python train.py --n_layer=12 --n_kv_head=2 --d_mlp=512 --norm="layernorm" --tie_embeddings=true --init_std_o=0.0512 --init_std_up=0.0591 --grad_clip=1.0 --final_lr_fraction=0.0 --batch_tokens=32768 --steps=2983
Each number is 128 + 32 x the weight over its row's rms, rounded and kept within 0 to 255. Layers, rows and columns count from 0. Numbers have three digits each. The size before them is the row's rms in percent of the matrix's.

# layer 9 MLP down (transposed), 512x128, rms 0.0591, rows 5-26, columns 0-63
103:151138127153090109134084137140166121155166118102156061111122111152145158109115143093131082130122141128076131214164183149145157121075122099152130109127142117086098098134165080120094117126126098
085:118089202160142096089112073095163146100154147096124139194121128091114135133105084111106157125098052199151123098113125162121095160139085132165043078095158088139148142168162133132136092108122072
100:120141189180127096099114099190105182168146161127124142152092070124144089132151155129080121180102105133106138171129085115138127132133190122151149101147172110111063144139132127112148111108142140
106:023162144156159138147129143103122141114134117112084142107080162078098171089105110169094133151152070161091136162109109138121200167114167135101130095146110124159146110163100147086109136119155117
106:089120143114184132084161087113162115145173143173131114091094145172073060110119095162113114105083074135137089091153113184195173159164148129117093053115170114137149090108183130156124118122120081
088:118132146130112171063134113137143112113143145151117118133101108176145140125124124127069134108095145130141092132112110127147108150179128148110080045186092135102167081129137107043095127144100153
094:216116229090131102091059138146087136086084128121086125124117091124127097112118091126165125131112100109201144114116102140115073149146121152155178135094091148114110074142099109080087094135151127
107:116127172157062186130122109116095150081131165165058081102138124126122141117130108118128058109152169132140088124116154117127064138140125095079135161136200090157181148135121077114110134149074084
104:152148128114179130132212154146173171103079135081072101103128162182143158170098122150114094120127134170130159098124076126131164093194164148097111144147150088097133111191119135084123152093175126
101:065112101112133163078090144085163136146143134137095147132130090135240053102087099118136118094091194116179138130143095103136069093116162107139131165072158145145101130121125154139165095164069167
100:093204128159129115143161150145092182057138139149114096145129200196119173110149109125128128168171131115116142170110131142117162158157160125099125100136125131171123073168095056102135118166154129
105:152126134112135119075150115129148135153103114137128117113098111158159098151128107145212105109123186137130097120060124116041133119115086178059149081153119159117096106096101133094168186120152174
103:113074168157120153169170115157144150121172089145120183125115053133113143092106129110131121163071098150101184147093220112114119119071167105139109104157145146125096139080112122107123169141120132
107:155138153144097189101216145138115086114175115103157103095151133141155096149139160159146086149151108104152079146103102152170159119133127114151119139151170040142121161097155089123137168139167138
098:095126148209137132144108086130131122163108120122133133110134157118151130138111145042060130148073112133131123154146097096147106139166166166120112107112158096116104149110177108189136195107024096
091:152088119136103161164060103184095157096083085128112160130143075105189189127154162126096117136122156099049142100113153139121152101139027099164129128123102120158167112123091109138129169140075097
092:089160075117089168168102170087070118122154130096158188093120244144121061150160131132139161105133141170113115225161094114156177146127113126089148100153131130098125134078170134098103118149157141
098:151115133120125152165106163196179209126157141159180082142117113174129141037149179158148110146116101119146108143174099134165081083109127129121183174181154173163127152114118149151156144083151128
105:117193141102143143175126159139110095129138106138121119126107124129144133083107146115108117107125200082196136138154095167110125087179180145139162158174112109091169111168128114145138122133140145
098:117097154148183115123154095107147128179124134140128100125113069130152080157200124137109137116156155191111124089123143195118146062147181172097120111091154105117178175095144152130051123098124129
095:099140136149131089118073099149069098160156116078087164153180113093135103147076089064117120146055163096120117087092130121141155152153107125137161096123115102147153133074064123120091154146083130
098:137118145111125163095122094184125070113149150156139069099091099138197114173098135145099150111106171185138077120133153125180147133172193150092150147110168152135115177065192043181135174118126181
# layer 9 MLP up, 512x128, rms 0.0591, rows 6-26, columns 0-63
085:144098105086160154132203079121127086152106133064135143135089122152161179109156122145162114104157118190165139146128137121066098111072139093091083120180092179166151179110116136122090133162110157
106:075196168163166129103110127101140112178133131157111099107115108155170236154146103173120128076153147102167157118127113109132046141141119155112124159147130093186184107085142097104156107151103142
109:193084136141129118157169083093170149155122115151150154079109135106118132157124132117106114127138127155120114154078058137142118174136138104186145150102147120121116144117139212155142097094101165
091:196068186198101093151131114173122088079086094132104098141123098143156113131102127106077102109117129104132139153078072169123181084206098109137068142106094113131140156167054159158091093124122107
097:158118141124126113163053119047145119074155121140109088140106095179120156118065115144160080159111100133177106104094140151115148176137143099133086219146105110138152130134156121174122167114136122
093:107093103145167146134095093124110127077137188148184149125135166134116136139199127051046155155156118126139125164130087056200185075099180058177086130211150129167144164134101126094092100136090169
102:143127119136149115140077164116153116098182131113114063162057146133128200118170133104130157126119142141209114129181137100165169128130165123090116139092128169134106140083098181101100087138160191
103:130086164146155105134142150144131075133119129137143131163097125106154097117160162162120106124099197156099143132098146100136147153105149145104147087089078194157073099157088149151111089180157125
097:159155164156104125145165108145145170109091123132152094128133145153087110160130109121119133117142078153115120181118176103087215107110131070122126115159060084133058159120120135166108123080144157
095:108090170100185121132191106102125138092196122175088120071150139140099196141089128092122095137116068115177080160104130141105106090107095134114090157099160120138143197151127162162114125134176151
107:102115167158150122109099137142162175116180132171112143126061123092144132141110125137129153109182146107179188081105092167179104111144089144167107105127126029153156127045086144140174109110127147
111:132110146089153133105110064073137115111206158158090110159116112128111147123126128133132166082090119118205173170121064169149076080089104142111105170122152138120135095122204136106119152118191160
106:105129127117097103071136142074137164156034117168106124128109159109114175166221106109140122143101109107130094153098142121144109170168099166122183130088118184056136103074120093146137061106140157
107:081114161135173113123124162142159120194135101143128146087061145128143163138102128141125071122187164134144131138137119150140116100104183129129145160135134129175148154121102120057121078067063105
098:091143202149131142085162153076127132104119109099166067092126177158124064165167111121174114163113128167139107148104102142116079127185137095133089167157169120128098134091160127057130168102097127
092:152156189138165113113184120156131136144113216111102128106156077127123173133153167093085112093149157071147113175163129165164181100103170077136164116072136162136107158126118128143132058129146139
098:156124154113130090064171138065086077162111130069087137081175125088142155181113079088119096141156144062125173125106169160187102109135112178129090130150092162094145082157132114115120115105139185
106:145140107102104093106088147222158070167140109107196178176123109140119137053166082129162120128117060152133141102116124143067141172122132135097148132175126098146100119114125141081133136137166154
114:097154101096119091075146126178148182102169156162116106134109162093063132148092168154105114149171153114168108138095123105104103169125062121156077144123158111116165122153149089156095122112118169
089:123126179157051177110160136157136124098129078145073144153137087141190154088154146173116118100116100156080165066144093129138088126087147103113145118138127192086108113150162200144181178180108192
100:153122200113137114148124095161197117119044148166098151171114125116103115089134164133107105133110166106103151138121105087105111091110118141134148080105118092103061148121104152161107107062119139